Part of a small language model's weights.
Size: MLP 1024 SwiGLU, 13.8M parameters.
Architecture: rotary positions, untied embeddings.
Training: a variant of Adam for these matrices, 241M tokens, 3675 steps.
Each number is 128 + 32 x the weight over its row's rms, rounded and kept within 0 to 255. Layers, rows and columns count from 0. The size above them is the row's rms in percent of the matrix's.

# layer 11 MLP down (transposed), 1024x256, rms 0.0795, rows 581-615, columns 192-255
size [ 97  99 102 106 104 100  97 103  97 101  99 101  97 105  97  98 102  94  95  90 103  96  96 106  96 106 100 100 101  96 104 100  92 103 109]
[[142 121 114 123 134 139 157 120 164 162  72 116 114 125 141  60  97  49 105 173 176 152 126 187 163  64 145  86 141 119 164 154 125 150 137 140  95 150  61 135  72 140 136 116  98 145 133 144 142  87 119 118 132 160  83 114 170 166 209 136 179  77 155 111]
 [ 89 136 149 156 127 178 109 102 128 163  91 134 147 149 129  68 124 141 130 166 120 149  84 122 116 150  98 112  65 126 166 159 111 112 128 154 114 122  74  96 111 180 135 111 140 136 177  72  99 156 126 159 124 106 137  99 163 115 106 145 130 123 175 159]
 [147 104 175  84 129 115  94 110  45 116  92 154 106 107  87 174  99 126 153 100 149 165  75 108  71 164 112 114  99 168 139  68 110 115  67 151 117 126  94 106 146 147 183 151 116 140 114 146 160 150 124 154 137 138 109  32 122 108 116 113 123 133 103 106]
 [137 124  97  99 109 156 198 105 131 127 167 167 138 162  88 137  99 176 102 134 143 105 118 113 115 138 163  54  87 134 115  91 124 131 141  94 123  80 117 122 119 106 106 126 157 143  75  96 105 128  79 166 128 102 107 102 112  95 105 150 144 170 136 220]
 [171 126  95 181 137  53  68 154 154 131  85 130  98 151 161 121 110 112 125  96  67 127  89 126  31 120  72 127 160 126 133 126 136 174 107 164 130 164 151 101 130 108  88 189 102 105 113 133  78 163  93 105 105  76 135 146 118 154 177  83 132 123  94  29]
 [103 166 149 115 141  79 205 188  74 174 192 157 166 119 150  79 144 164 120  56 148 107 141 155  77 143 127 187 178 146  93 141 144  85 125 108 132 149  93 105 137 112 167 134 132 149 123 112  94 106 131 125 128 175  98 126  78 132 142 121  79  98 146 198]
 [167 122 122 113 127 158 105 187 109  75 145 128 135  88 131 108 138 124 113 134 104 179 142 156 131 133 100 127 178 148  95 108 125 118  71 130 143 113 152 122  64 146 176 137 105  67 129 107 143 156 165  83 138 128 123 107 169 180 112 117 130  98  74 213]
 [ 62 130 133 173 121  92 148 163 115 152  68 138 139 108 129 204  97 102 116  76 146 119 129 123 174 144 117 132 131 164 194 110 117 125 150 165  96 122 130 122 136 122 148 140  97 142 126 155  64 129 142 123 146 115 117 137 135 138 131 101 104  85 146 137]
 [137 126 194 127 127  84 139 123 130 101  70  68 138 148 149 139  69 233  88  97 114 110 139  99 171 103 149 106 124 174 154 158 108 103 211 160 123 119 164 152 166 176  70  98 168 139 122  98  86 151 138  83 134 167 135  86 101 117 146 102  88 168 137  73]
 [107 134  68 102 107 161 169 109 146 196 135 102 164 108 149  76 118 139 141 144 122 189 131 135  92 107  98 125 141 132 131 120 110 137 152 133 153 150 150 145 187  68 124 159 120 187 116  65 147 121  91 125 116 144 124 198 108 137 144 190 163 125 157 143]
 [147 114 158 182  95 164 113 143 152 129 115 151 122 132 208 147 107 140 106  33 132 141 136 126  64 193 107 149 104 148 141 134 185 156  81  83 163 128 127 119  78  78 137  86 131 140 100 181  80 109 110 115 136 158 143 107 128 197 136 117 143 179 169 147]
 [123 198 203 125 153 109 127 190  95 146 127 123  70 133 181 117 145 119 171 166  84 146  62 120 131 175 153 137 166 159 107 136  65 177 132  96 144 175  83 143 141 146 179 139 138  72 102  91 134 128  91 126 130 114 104 157 125  90 132 109 117 123 129 135]
 [142 121 108 163 150  85 132  93 136  96 153 104 119 159 156 112  97 169  55 124 117 128 136 119  70 112 125 137 119 129 102 109  94 119 125  88 176 126 154 124  93 163 161  89  93 116  71 127 117 114 103  15  71 112 119 185 115  94 150  71 139 157 112  84]
 [113  60 144 142 107 130 135 116 139 161 131 137 172 150 136 110 174 133 118 100 172 158  94 124  98 163  96 109 147 152  76 179 145  91 124 126 161 140 132 134 128 156 128 132 125 151 102  99 109  85  71 111 105 155 124 120 130 150 150 137 112 155 166 112]
 [128 150 205 126  80 114 143 119 132 132 161 160 129 158 126 117 113 169 104 114 125 132 140 123 154 152 110 100 158  75 139 149 124 144 137 128 145  95 146 115 143 127 114 171 120  99 129  99 144 107 176 108 119 134 201  98 109 100 123  98  87 177 135 112]
 [128 138 150  64 118 134 144 147 114 176 172 104  63 174 110  79  48 149 114  76 107 104 191 169 104 147  93 153 159 141 137  99 128 104 137  76 189 159 162 112 153 156  96  84 114 135  75 143 135 121 152  97 150 116 158  98  85  58 125 149  26 112  97 124]
 [119 119 114 106 133  85 120 150 193 105 118 116 136 142 106 149 155  71 135  86 160 154  74  81 119 150  76 121 102 187 192 123  71 121 172  89 188 161 147 154 106  95  66 102 166 116 171  86  73 123 119 146 102 113  71 167 146 130  88 157 137 130 126 144]
 [154 109  86 202  95 107 150  95 165 135 120  90  95 108 165 141 108 120 101 113 174 130 137 122 167  65  74 139  81 137 132 155  76 127 138 115 122 129 121  73 145 131  98  56 131 138 145 141 118 157 127 122 132 143 195 136 113 119 157 124 137 113  70 144]
 [162 216 130 121 120 110 136 179 101 142 120 107 150 128  45 114 143 172 129 165  53 150 152 133 129 164  89 140 106 177 136 153 127 133 115 157  98 156 177  87 166 111 160 120 110 168  87 105 146 168 112 115 153 174 111 160 152  73 154 139 106 152 117 140]
 [129 111 131 139 138 102 178 122  55 163 162  72 167 174 175 134 129  68 144 118 138 128 124  88 160 171  97 107 126 150  93 165 152 135 121 130 140 117 122  99  58 135 121 123 120 156 155 153 106 149  48 107 157 178  92  62  68  97 127  97 151 171 120 121]
 [ 88 171 139 124 177 182 132 107 147 195  96 119 135  89 132 191 107 138 148 139 137 128 125 134  54 168 144 129 110  69 174 130 141  73 186 152 160 150 100 144 149 160 119 142 126 111 104 108 112 114 109 128  84 131 106 177 162 119 158 135 173 115 148 143]
 [110 126 118 101 132 157 144 111  90 158 172  94 220 136 136 133 116  69 145 102 152 142 132 133 214 151 153 137 143 131  96  82 137 149 105 109 161 125  95 185  85 126 111  50 135 146 131  68  66  65 144 150 151  97 106 135 142 127 160 148 152 179 133  85]
 [120  42 150 158  71 172 127 121 102 125 133 118  99 129 143 155 108 137 134 120 176  94 156 126  89 125 120 126  88  83 125 112 108  92  92 146  86 137 105 107 173 152 155 101 149 139 156 108 156 121  80 155 103 109 139 137 146 132 153 140 132 123 147 177]
 [ 99 117 139  87 157 152  82 136  71  94 151 133 133  71  54  70 147 120 153 172 135  58 123 108 150  71 129 156 143 150 166 119 116 165 149 149  67  83 102 111 105 126 151 131 166 117 103 151 118  97 122  73 143 178 101 145  88 158  97 137 138  24 140 140]
 [132 130 101  89 127 158  99 141 109 131 146 117 148 128 158 131 141 155 135 106  83 155 130  83  52 109 134 107 124 109  89 147 154 104 128 146 113  98  91  78  84 101 117 116 174 124 141 175  73 108 134 129 124 153 169 148  77 150  94  75  99 132 197 173]
 [170 195 116 121 143  61 149  89  65  71  90 103 148  95 146 110 153 103 100 140 190  79 137 130 152  64 123 148  60 114  78  47 138 148 104 138 101  82 140 123 115 134 183 132  92 131  51  95 139 145 138 113 115 133 137  97 149 142 165 136 125 127 147 113]
 [ 85  93  83 129  80 150 148 195 116 125 167  87  81 151 147 154  92  96 138 133  99 138 164  79 160 117  89  98 119 127 134  99 127  98 113  98 110 147 152 153 151 157 155  87 233 128 133 113  76 170  89 131 149 112 139 115 113  74 130 101 172 143 151 153]
 [131 168 114  72 132 122  87  97  96 159 171 152 155 130  94 114 144 133  67 133  79 107 121 168 174  73  85 113  99 135 159  96 129  80 131 148 100 127  82  56 136 127 100 157 148 162 129  68 110  94 137 107 128 166  89 102 106 116 129 185  48 111 180 155]
 [ 97 197 113  90 135 169 152 156 149  85 139 116 129  76 166 120 159 182 129  99 132 127 123 150 113  67 150 132 129 159 130  78 124  89 111 148 164 151 159  86  84 123 134 166 131 109 159 140 137 164 149 127 107 138 141 109 134 145 149 125  56 122 134  77]
 [127 142 162 106 127 103 119 103 113  72 113 123  95 134 130 168 139  61 151 111 171  90  91  91 113 146 120 125  65 128 150  57 154 102 154 130 102 171 151 163 135 131 118 122 193  87 110 128 161 137 111 107 133  94 123  99 139 148 162 113 118 128 104 165]
 [111 149 186 136 102  58 104 179 133 148 193 157 133 146 132 128  59 116 143  73 116 127 182 120 128 157 138 140  72  97  94 110  63 199  79 128 135 119 157 137 124 133 121 120  75  78 174  98 103  91  92 123 137  65  98 133 134 209 116 128 159 106 144  73]
 [183  88  74 113 140 142 155  46 124  93  99  58 116 102 144 145  65  91  64 106 121 107  95  99 133 157 111 119 167 113 129 103 138 115 131 131 120 124  96  77 126 140 119 146 135 130 119 173 200 134 147 156 188 141 149 119 157 150 156 144  81 156 133 123]
 [119 129 101 167 115 140  86 106 113  95 109 128  84 134 129 134 104 121 134 111 130  90 117  71 111  91 117  88 175 131 141 134 136  81 166  96 166 144 171 139 108 102 115  94  81 123 128 173 117  95 146 172 124 115 128 127 144 131 170 137 108  90 152 101]
 [122  97 159 126 118 169 154 151  88 113 161 106 131 133 203  64 106 123  80 104 158  83 135 162 127 113 135  61 111 139 143 112 146 166  62 122 165 136 101  92  85 108 167 142 116 110 116 161 132 138 210 110 159 129 157 166 157  96 138 106 153 128 153 116]
 [133 141 133 131 163 117 103 131 170 125 127  75 152 145 109 135 157 112 131 133  91 115 151 175  68 123 103 125 102 156 124 129 162 142  68 120 118 101 111  70 133 206 133 132  98 103 173  82  94 138 118 112 150 191 154 135 122 102 102  70 123  70 113 104]]
# layer 11 MLP gate, 1024x256, rms 0.0827, rows 582-616, columns 192-255
size [ 98  97  98 103  97  94 106 103 101 100  98  95 108 102 100 100  91  96  93 106  93 101 105  99 104 100  98  99  97 101  96  89 102 108 104]
[[107 124 128  99 129  88  89 135 137 138  78 144  98 182 142 143 102 146 217 151 172 160 137 112 122 156  99 142 135 140 114 131 181 164 153 140 191 108 180  90 122 141 129 136 124 110 105  96 183  61 156 160 113 187 101 113 151 137 156  88 152 109  97 111]
 [138  92 119 101 150 156 173 112 164 128 159 135 168 186 127 139  84  73 192 164  69 166 157  77 129  96 142 187 108 160 112 134  85 126 117 122  76 143  94  95  98 106 120 115  74 146 194 110  99  98 131 136 167 184 101 132 164 134  76 114 118  61  92 193]
 [155 127 142 163 187 125 169 158 183 108 106  88 131 106 142 173  63  81 111 111  97  94 123 145 158 167 160 162 152 162  65 151  79 158 110 192 112 128  75 123 125 143  88 127 133  77 123  75 122 134  97 111 120  73 135 109 144 177 115 101  77  93 115 136]
 [100 138 123 133 148  82 128 165 140 122 164  87 134 130 160 155 111  91 133  87 116 133  66 156 112 144 130 104  69 149 120  96 153 136  65 134 137 110 106 123 116  75 131 129 112 162 130 147 131  81 144  99 157 121  67 134 123 202 148 125 127  97  68 161]
 [163 100 112  86 127 128 180 128 119  97 150 143 107  86 154 220 149 156  95 145 107 117 148 106 110 163 139  84  96 106 113  78  95 111 126 124 135 139 169 123 103  94 139 126 166 147 109 112 124 158 143  88 164 107 108  92  67 159  60 125 117 152 100 105]
 [162  71 114  91 164 138 119 134 166 127 106 113 144 143  89 129  86 159 134  90 128 110 124 140 144 158 154 166 164 181 129  90  65 177 132 174 105 105 159 144 110 163 124 153  93  70  72 137 164 110 116 131  56  83  90 165 206 109 164 123 114 161 106 121]
 [121 126 143  72 128 158 112 127 123 104 142  71 141  74 132 148  75 113 111 118 162 152 113 104 112 131 114 146 121 142 168  81 121  80  92 147 116 142 153 182 128 150 132 165 111 121 107 157 152 124 210 158 155 206 133  95  31 163 153 109 122 105 124 151]
 [134 134 123 163 186 126 133 171 150 125 150  97 163 144 103 100 127 154 114  97  89  67  77 138 121 111 167 124 145  87 147  94 117 126 154 101  49 100 123 139 173 176 113 137 117 151 163  97 126 110 123  58 106 173 123 133 163 129 130 118 116 111 130 138]
 [159  98 128 137 129  66 101 117 111  92 150 203  87  80 124  57 106 151 128 135 147 121  68 101 161 118 103 124 132 140 121  95 151 141 188 155 174 110 100 111 160 208 130 181  81 151  87 160 117 175 130 126 147 202 139 123  80 145  96  46 125 113  82 171]
 [ 99 117 138 121 100 105 133 127 192 136 126 107 130 168 158 169  88 137 135  90 140 144 168 118 171 134 138 127 152 110 120 109 144 133  99 179 136 148 166 105 162 142  97 153 128 125 110 157 170  66 135 213 116 121 131 152 156 121 149 121  44  35 160 100]
 [ 93 194 147 174 152  78 123 126 124 138 102 113 136 138 137 147  84 127 112 154  69 189  83 119  98  49 141  96 104 229 125  42 151 130 164 154  87 126 149 132 138 144 149 163 127 121 134 108 146 113 157 159 169 146 123  82 132 102 163 112 115 160 111  49]
 [166 155 110 156  76 129 139  84 163 102 106 179 174 129 151  93 127 106 119  69 146 141  56 123 128  65  84 128 131 136 135 127 132 146 139 118 125 144  92 146 105  77 134 192  73 144 176 146 126  90 115 195 152 180 138 169 160 160 112 145 152  85 135 102]
 [122 163 158 121 151 163 145 128 107 153  91  72  60 150  98 125  83 100 171 142 103 183  82  91 143 107 178 162 129 165 119 133  89 115  89  65 178  89 129  92  75 139 139 150 150  98 129 130 159 150 141 112 103 136 143  80 153 168 128 124 119  79 117 189]
 [132 159 177 140 108 172 105 126 181 159 144 129 109 104 123  89 117 102 139 104 131 189  55 117 160 113 138 162 138 198 112 121 135 150 120 133  56 143  86 161 127 122 139 115 110 168  72 110 173  92 179 104  90 114 142  90  90 123 124 104 118 152 140 187]
 [127 103 155  94 105  88 137 157 131 110 131  62 139 128 139 123 131 152 106 108 126  97 133 142 111 176 132 104 103  94 162  82 141 193 128 125 142 129 146 124 114 134 181 127 120 177 123 131 109  99 170  61 181 100 180  98 176 172 132 150 115 173  98 161]
 [159 104 126  99 139 161 154 180 196  73 181 113 121 127 109  97 116 140 130 188 125 106  92  82 159 174 113 119 112 219  90 147 139 144  77 131  84 112 167 103 161  97 137 132  99 131 104 134 159 152 131 117 154 158 173 120 113  91 205 132 153  99 137 197]
 [121 136 103 106 132 153 108 135 207 135 124  82 146 111  94 128 107 120 171 178  80 138 127 155 113 160 113  97 101 144 142 103 155 121 140 106 103 136 117  91 142 116  86 155 159  71 157 117 188 136 139 158 143  92 182 187 189 141 102 135 116 173 121  85]
 [115 164 132 140 169 150 158 173 154 161 105 151  89 141 123 153 109  92 198 132 155 138  83  98 157  84 150 143 150  99 128  92 114 138  91 102 101 136  70 183 150 142 131  96 143 171 146 121 133 148 109 142 111  80 171  85 108 155 104 123 187 121 122 129]
 [210 162 228 128 111 167 117 124  64 119 136 122 163 125 131 153 113 154 150 124 194 153 160  99 164 153 133 165 168 102  77 106 159 132 223 144 168 133 151 108 108 187 206 139 175 134 170 150 147 206 138 141 201  81 111 126 134 144 197 172 135 158 127 142]
 [121 128 202 127 131 149 162 157 141 160 131 167 166 120 123 109 121  80 156 143  98 120 132 124 116 203 145 164 119 163 144 162  68 140  86 128  73  85 111  91 158 186 137 108 113 131 140 196 138  51 104  72 125 102 138 138 153 122  83 127 117  91 112 131]
 [134 137 128 145 154 153  88 105 160 114 169  48 117 143 122 117  96  99 180 185 134 104 119  85 128 146 143 158 146 140 162 185 140 106 142 103 126 166 107 124 124 123 132 109 125 166  91 222  97  65 157 162 170 117  74 113 132 175 122 142 142 129  96 117]
 [206 129  73 187 139  92 105  93  64 142 140  74 100 159 146 130 129 138 111 148 151 127  80 166  86 104 157 155 131 145 129 101  89 169 197 195  87 132 176 115 117 182 135 166 135 108  64 162 141 155 139 161 119 157 116 142 145 101 154  70 100 121 122  57]
 [116 113 155 139  99 107 120 181 146 138 126  78 100 167 104 122  54 168 147 121 145 157 168 110 134  74 178 111  95 105 164 119 107 163 127 150 118 139 128 193 156  61 130 127 136 134 171 114 141 121 115 141 186 163  89 115 149 179 150 182 107 181 132 162]
 [108  96 131 117 162 172 175 139 124  81 106  98 133 126 218 133 101  89 153  75 101 136 116 162 124 133  94 132 138 133 105 102 114 167 136 109 131  64 135  96  94 123 156 151 185  58 159 132 152 129 163 153 161 159 179  78 134 149 107 120 132 153 123 169]
 [171 182 190 150 106  95 138 136 110 182 114  35 137  77  98 149 128 162 193 122 111 134 111 202 163 133 133 105 121 171  78  97 154 133 127 115  95 173 136  49 111  43 119 112 163 114 151 156 111 154 153  95 107 161  94 112 150 193 166 141 156 160  98 150]
 [160 119 145 104 115  79 134 172 198 132 144 166 154 208 120  91 143 127 161 130  86 122 103 208 170 142 100 133 113 179 152 134 152 201  71 107 143 127 137 131 138 104 159 129 112  82 103 128 107  96 131 120 102 103 105 112 111 176 143  99 106  73 144 100]
 [174 149 149 110 125 104 150 158 120 136 135 108  39  74 159 168 137 158  70 146 118 113 138 133 178 129 189 139 111 131 150 106 142 151 121 139 134 131  95 110 181 133 100 147 130  68 158 137 149 112 139 156 158 120 111 108 125 163 131 166  99 110 126 132]
 [112 212 136  63 184 138 134 148 160 142 161  85 137 126  98 127 151 149  81 120 165 167  81 137  78 141 162 166 168 159 118 101 105 136 104 138 137 162 174 169 172 135 162 102 119 133 126 112 127 106 134 118 128 212 124 153 103 186  80 176  93 124 151 113]
 [122  73 124  84 136 144 121 162 146  90  27 118  88 104 169 134  60 126  89 149 124 126  90 149 162 145 123 126 156 141 152 115  80 156 161 160 110 150 154 106 106 126  44 153  73 136 130 118 112 148 127 171 158  82 124  91 119 131 110  71  51 132 107 147]
 [129 144 126 105  84 154 117 165 131 197  88 113 125 128 101 143 109 168 146 132 130 149  71 115 134 148 140 160 149 124 128  97 143 138 116  86  59  83 166  88  96 125 137 149 106 109  94 130 160 111 141 207 180 163 121  80  98 156 111 143 132 127  99  76]
 [126 161 180 148 115 140 166 119  80 119 114  93 157 134 120 142 118  83 109 191 151 178 164 125 118 124 185 135  82 123 124 120 213  92 125 216 129 100  80 109 137 134 137 129 173 119 147 137 166 196 166 168 147 136 127 129  88 131 114  80  41 146  97 166]
 [116 103 133 117 116 131 107 144 145 188  96 132 102 122 154 154  64 152 152 173 155 179  92 183 120 112 166 112 139 172 109 122 140  98  92 128 165 121 129 164  95 165 100 116 169  98 101 168 131 123 111 121  88  94  49 108 146  91 108  64 122 127 140  56]
 [139  78 150 104 160 125 116 105  72  93 217 116 144 133 179 117 117 128 190 124 138 138 112 139 151 125 152 123  88 158 158 144 203 153 128 125 166  83  88  92 133  99 134 184 158  88 142  70 152 121 153 140 150 113 166  94  87 161 124 103 119 219  71 136]
 [149 138 114 144  90 108 147 187 145 122  89 111 107 168 119 168 107 100 185 129  65 152  98 104  42 156  74 143 139 147  70 122 166 119 146 142  98 129 124 118 142 119 178 144 129 125 123  74 156 116 132  91 101 130 137 129 115 149 157 119 144  78 103 211]
 [135 160 180  92 192 137 108 149 111 165 159 106 138 115 168 114  85 132 132  73 103 102  75  81 183 160 113 151 155 131 148 145  47 137 134 158 114  84 137 101 140 155 185 146 167 132 130 135 128 104 141 149 134 171 136  43 147 186  77 111 130 140 143 105]]
# layer 11 MLP up, 1024x256, rms 0.0825, rows 582-616, columns 192-255
size [ 98 101 103 105  99  97 102 103 103  98  98  95 104 102  98 101  92  95  90 103  96 102 105 105 107 101  98  99  98 106  98  90 104 107 100]
[[182 165 122 148 169 188 115  79 151 119 224 126 155 153  94 140 155 122  84  89  83  90 144 139 177 140 111 130 116 130 139  79 119  92 172 142 115 163 125 141 156 158 125 118 113  82 190 115  62 179 132 124 147 123 184 155 182 162 132 136 136 192 115 183]
 [149 130 159 168 179 163 160 117 146 141 112  99 117 147 203 158 149 138 168 149 122 120 153 102 155 170 147 121 103 118 172 127 127 112 142 156 161  98  62 120  67 149 112  81 118  69 152 194 141 157 185 140 131 102 131 144 168 100 152 118 137 126 129 117]
 [150 133  78 146 108 158 190  92 179 125 111 114  97 115 141 108 136 139 159 131 107  98 204 112 159 161 157 173 112 178 120 138 108 137  97 108  36 149 159 143 117 111 166 130 142 137  35 132 155 132 142 155 125 112 161 126 125 103 169 207 158 149 110 106]
 [168 115 146  96 143  79 107  96 127 106 118 175  94  59 146 102 125 146 126 104  98 143 106 104 163  97 193 113 145 129 142  88 130 168 138 111  96 110 158 111  80 126 179 148 141 139 194 109 153 145 121  94  79  78 132 150 101  81 130 127 127  80 101 139]
 [119 136  91 132 175  98 154 141 122  66 109 113  94 168 127 192 120  80 105 151  62 100 130 177 119 105 104  83 122  98  99 148 169 134 166 142 157 155 105 134 108 161 125 147 111 186 149 155  82  75 119 101 152 178 167 157 129 113 192 160 100 115 146 103]
 [148 131  85 157 138  97 103 152 100  93 144 150 120 117 162 105 135  69 172 153 112 120 168 146 122  88 119 111 131 118 153 116 213  84 119 125 151  98 149 158 184 100 141 173 128  98 136 138 120 120 144 126 157 135 136 109 116 176 138 148 142  92 116 122]
 [165  96 158  84 102 114 134  77 132  51 143 142  84 125 154  98 155 161 104 166 146 117 144 135 168  91 140 149 125  89  91 108 100 211 132 108 128 135 141 130 137 132 128 169 132 139 184 197 139 158 106 117  77 120 151 123 109  41 102 163 108 112 103 115]
 [150 117 108 151 158 178 136 173  93 154  42 101 161 153 115  76 120 112 107 116  73 148  55 146 107 139  94 142 136 160  62 147  94 139 165 126  88 122 120 100  97 134 184 134 218 132  84  95 109 123 141 128 108 184 101 146 125 155  42 133  80  69  72 102]
 [136 161 108 161 164 170  85 116  89 141 148 118 108 130  54  76 122 143  97 136  83 110 121 123  90 118 170 133  90 136 104 115 183  97 111 118 105 106 148 138 134 125 137 161 204 121 149 113 151 102 117 113 136  78  91 118 132 123 104 186 151 125 107  83]
 [ 96 108  90  81 146 128 146  74 106 143 152 115 161 191 142 134 142  88 158 141 199 175 176 132  70  94 233 189 124  77  87 179  70 115  87 116 148 156 163 149 103  99 153  75 129 121  75 135 133 171  65  95  90  94 174 123 106  80 140 111  80  82 131 108]
 [158 189  69 132 125  92 135  95 142  88 115 103  99 115 120 187  95 177 178 150 114 163 162 124  67 131 119 140 149 170 124 126 113 145 122 158 115 121 180 134 105  98  97 163 133 112 154 211 107  97  84 132   8 134  83 152 129 119 104 112 117 139 147 124]
 [ 61 137 120 157 148 182 177 167 135  85 130  96  81 100 128 132 111 114 103 138 127  76 181 104 128 122 120  87 128 176 145  99 106 131 101 100  96 155  61  87 127  77  77 136 121 105 142 127 139 157  93 127 148 128 180 144 159 161  90 125 138  99 137 106]
 [156 137 126 172  77 120 109  80 110 178 200 162  85 160 102 133 129 119 112 135  84 161 114 104  82 149 117 117 110 136 106  87 102 149  85 112 200 156 117 124 139 153 115  87 143 174 142  79  97 134 126 135 151 157  84 112 126 121 156 105 119 196  85 121]
 [130 126 115 136 142 176  62 136  57 177  82 123 187 139 107  97 146 160 131 143 131 153 121 183 114 102 141 114 159  46 113  98 118  97  76 146 125 107 116  83 128 138 170 174 111  74 182 164 151  80 159  85 213 146 122 156  87 177 176 110 152 133 134  93]
 [112 153 127  67 118  66 146 170  86 117 130 160 141 186 140 179 136 129 174 103  84 107  58 161  57 112 127 120 125 157 150 146 116 161 109 141  48 163  51 187 114  96 140 134 140 200 108  95  90  81 164 151 209 133 119 148  93 132 104 155 131 207 157 156]
 [114 124 124 139 128 116 147 169  97 125 168  95  78  92 130  86 120 143 173 157  90  73 115 155  98 145 100  90 129 111 164  92 113  72 195 140 155 154 125  99  90 164 203 154 193 118 114 152  86  93 111 155 158 173 182 187 113 152 163 119 159 137 136  88]
 [ 78 110  93 161 150 109 166 169 169 156 106 118 149 100 171 174 138 138 115 119 114 149 116 155 165 171  54  67 162 114 138  83 172 126 149 121 170 100 103  86 136 134 102 158 161 113 112 125 151 115 138 126  96 138  97 135  71 111 155  86 143 131 141 153]
 [158 122 138 123 102 156 150 113 126 188 107 127  93 117  97 169 127 127  85  89 144 144 118 120  82 130  94 166 107 159 169 109  60 132 164 117 141 142 137 128 160 143 102  68  81 202 112 132 112 153 118 160 140 118 115 125 134 162  89 135  96 150  76 112]
 [ 85 114  77 116 164 106 228 118 121 114 152 137 144 109 113 132 180 136 120 101  87  84 139 146 113 116 155 101  88 140 137 138 116 145 111 184 101 143 131 117 109 108 138 128 103  87  95 144 120  82 159 177  44 164 136  94 159 142 131 100 126  86 157 192]
 [ 94 110 126 153 108  71  86 156 122 176 202 134 142 134 163 170 110 150 159  83 105 128 156 129 140 122  90 123  95 123 104 144  79 126  51 100 151 173 125 138 123 141 167 115 101 134 169 109 149 117 144 119 133 129 128  50 164 198  58  77  70 143 118 145]
 [132  88 109 136 155 130 137 134 131 119 163 125  76 147  90 104 124 141 112 127 126 187  79 116  82 165 138 141  83 132 115  92 130 175 147 124  83 129 104 109 113  65 148 117 131 167  98 137 119  82 162  83 170 160 107 107  70  88  62 135 118 149  91 113]
 [141 103 135 161  56 185 173 117 141 179 120 114 162 153 135 201 136  70  60 101 103 132 171  81 148 201 102  84  52 176 166 109 176 103  91 127 147 149 104 182 154 109 133 148  91 111  88 100 166 172 101 135 121 117 181 120 184 138 180 122 237 189 125 114]
 [156 119  38 152 176 166  96 123 123 115  64  84 164 143 195 116 142 105 125 148 154 123  98 159 198 151 133  81  72 150 194 153 100 102 106 148 160 111  68 110 154 117 100 137 103 171 160 115 116 158 140 192 113  84 125 112 187 168  81 117 131 148  92 122]
 [121 161 143  96 134 138 156 122 158 146 131 124 138  87 163 130 175 154 157  91  73 189 154 167 104 159 118 168 197 113 150 189 125 103 119 124 140 154 160  67 156  90 107 149 141 106 131 159 126  92 150 133 146 112 177 103 142 144  99 120 108 128 155 173]
 [159 125  85  88 114 112  84 114 149 146  82 131 130 133 137 141 123 142 138 117 122  54  95 123 124 112 136 149 147 105 122  97 160 124 131 102 147 109 112  81 170 102 176  98 138 113 117 154 110  50 110 127 159 106 148 141 135 164 162 165  79 133 152 126]
 [151 143  59 120 141 150 113 115 163  89 152 124 118 107 142 152 142 191 130 154 131 211 181 152 149 172 129 112 120 151 118 156 142 169 102  99  51 108 135 102  91 127 100  80 115 134 143 149  84  94 138 126 103 145  55 147 104 149 153 155 118 180  94 119]
 [119 157  73  92 124  93 172 121 112 117 113 107 113 125 146 168 115 163 182 122 118  98 119 160 148 102 127  56  92  90 112 120 194 165 102 140 171 137  75 116 147 138 150 164 139 104 112 104 115 105 126 154  80 146 107 158 151 110 147  97 199  95 108 102]
 [120 106 135 222  91 155 148 168 176 143  96 125 168 123 193  85 136 100 161 127 119 172 158  74 118 114 153  64 135 180 126 170 137 154 120 124 178 126 105  72 104 175 136  97 115 176  96 178 142 111 162 187 156 132 114 132  82 109 114  93 116  82 135  92]
 [103 155  95 105  82 138 112 153 101 138 128  78 124 206 102 154 123 151 110 125 132 205 152 124 109  93 148 140 173 139 112 166 137 164 173 101 156 103 145 118 116  93 103 121  70 120 116 153 167  98 158 154  99  59 159 138 142 143 164 165 113 123 137  77]
 [148 128 132 130 112 156 129 142  85 128 131 130 111 117  97 126 166 164 167 105 157 129 129 199 104 154 200 120 153 152 147 111  89 145 137  79  83 118  90 149 188 132 116 108 146 132 133 148 105 133 122  77 139  98 171 101 146 117 143 202 129 178 100 147]
 [152  38  86 129 212 113 208 150 150 128 152 117 102 200 151  77 147 118 185  79 176 123 112 120 182 116 118  99 106 152 180 140 142 168 154  64 152  84 134 186 120 178 144 140 170 185 108 140 126 108 161  86 167  93 118 127 142 107 112 179 157  62 127 118]
 [155 123 143 159 136 135 141 142 106 103  59 115 143 105 131  80 137 109 174 160  60 120 132 138 165 165 123 123 144 128 108 127  94 129 194 127 120  89 138 102 110 188  74 163 181  70 145 136 123 145 131 122 139  79 110 173 193  65 166 117 210 186 164 153]
 [110 147 132 157 112 188 160 143 130 178 155 162  77  90 198 127 119 117  97 105 127 125 113  94 143 151 138 129 135 183 169 146 145  99  87 115  79 132 181 177 138 117 151 156 160 119  23 134 170 134 201 168 132  82 100 114 164 156 120 138 167 120 132 158]
 [ 98 128  78  77 202 107  60 124 122 135 133 129 156 152  79 163 111 105 107  92 107 110 118 146  90  68 154 128 112 160 118  88 160 103 168 149 160 108 124 119 102 196  92 133 130  65 137  60 166  58 112  61 124 146 155 152 113 172  81 107  83 136 126 149]
 [130  75 124 142 156 116 139 151 169 177 169 185 108 181 112 162 139 106 161 123  98 116 164 165 138 119 185 128 112 112 164 125 127 120 109 149 163  76 170 142 165 125 135 102 163 105 123 132 129 131 144 103  35  96 150 168 125 147 167 176  75 102 129  99]]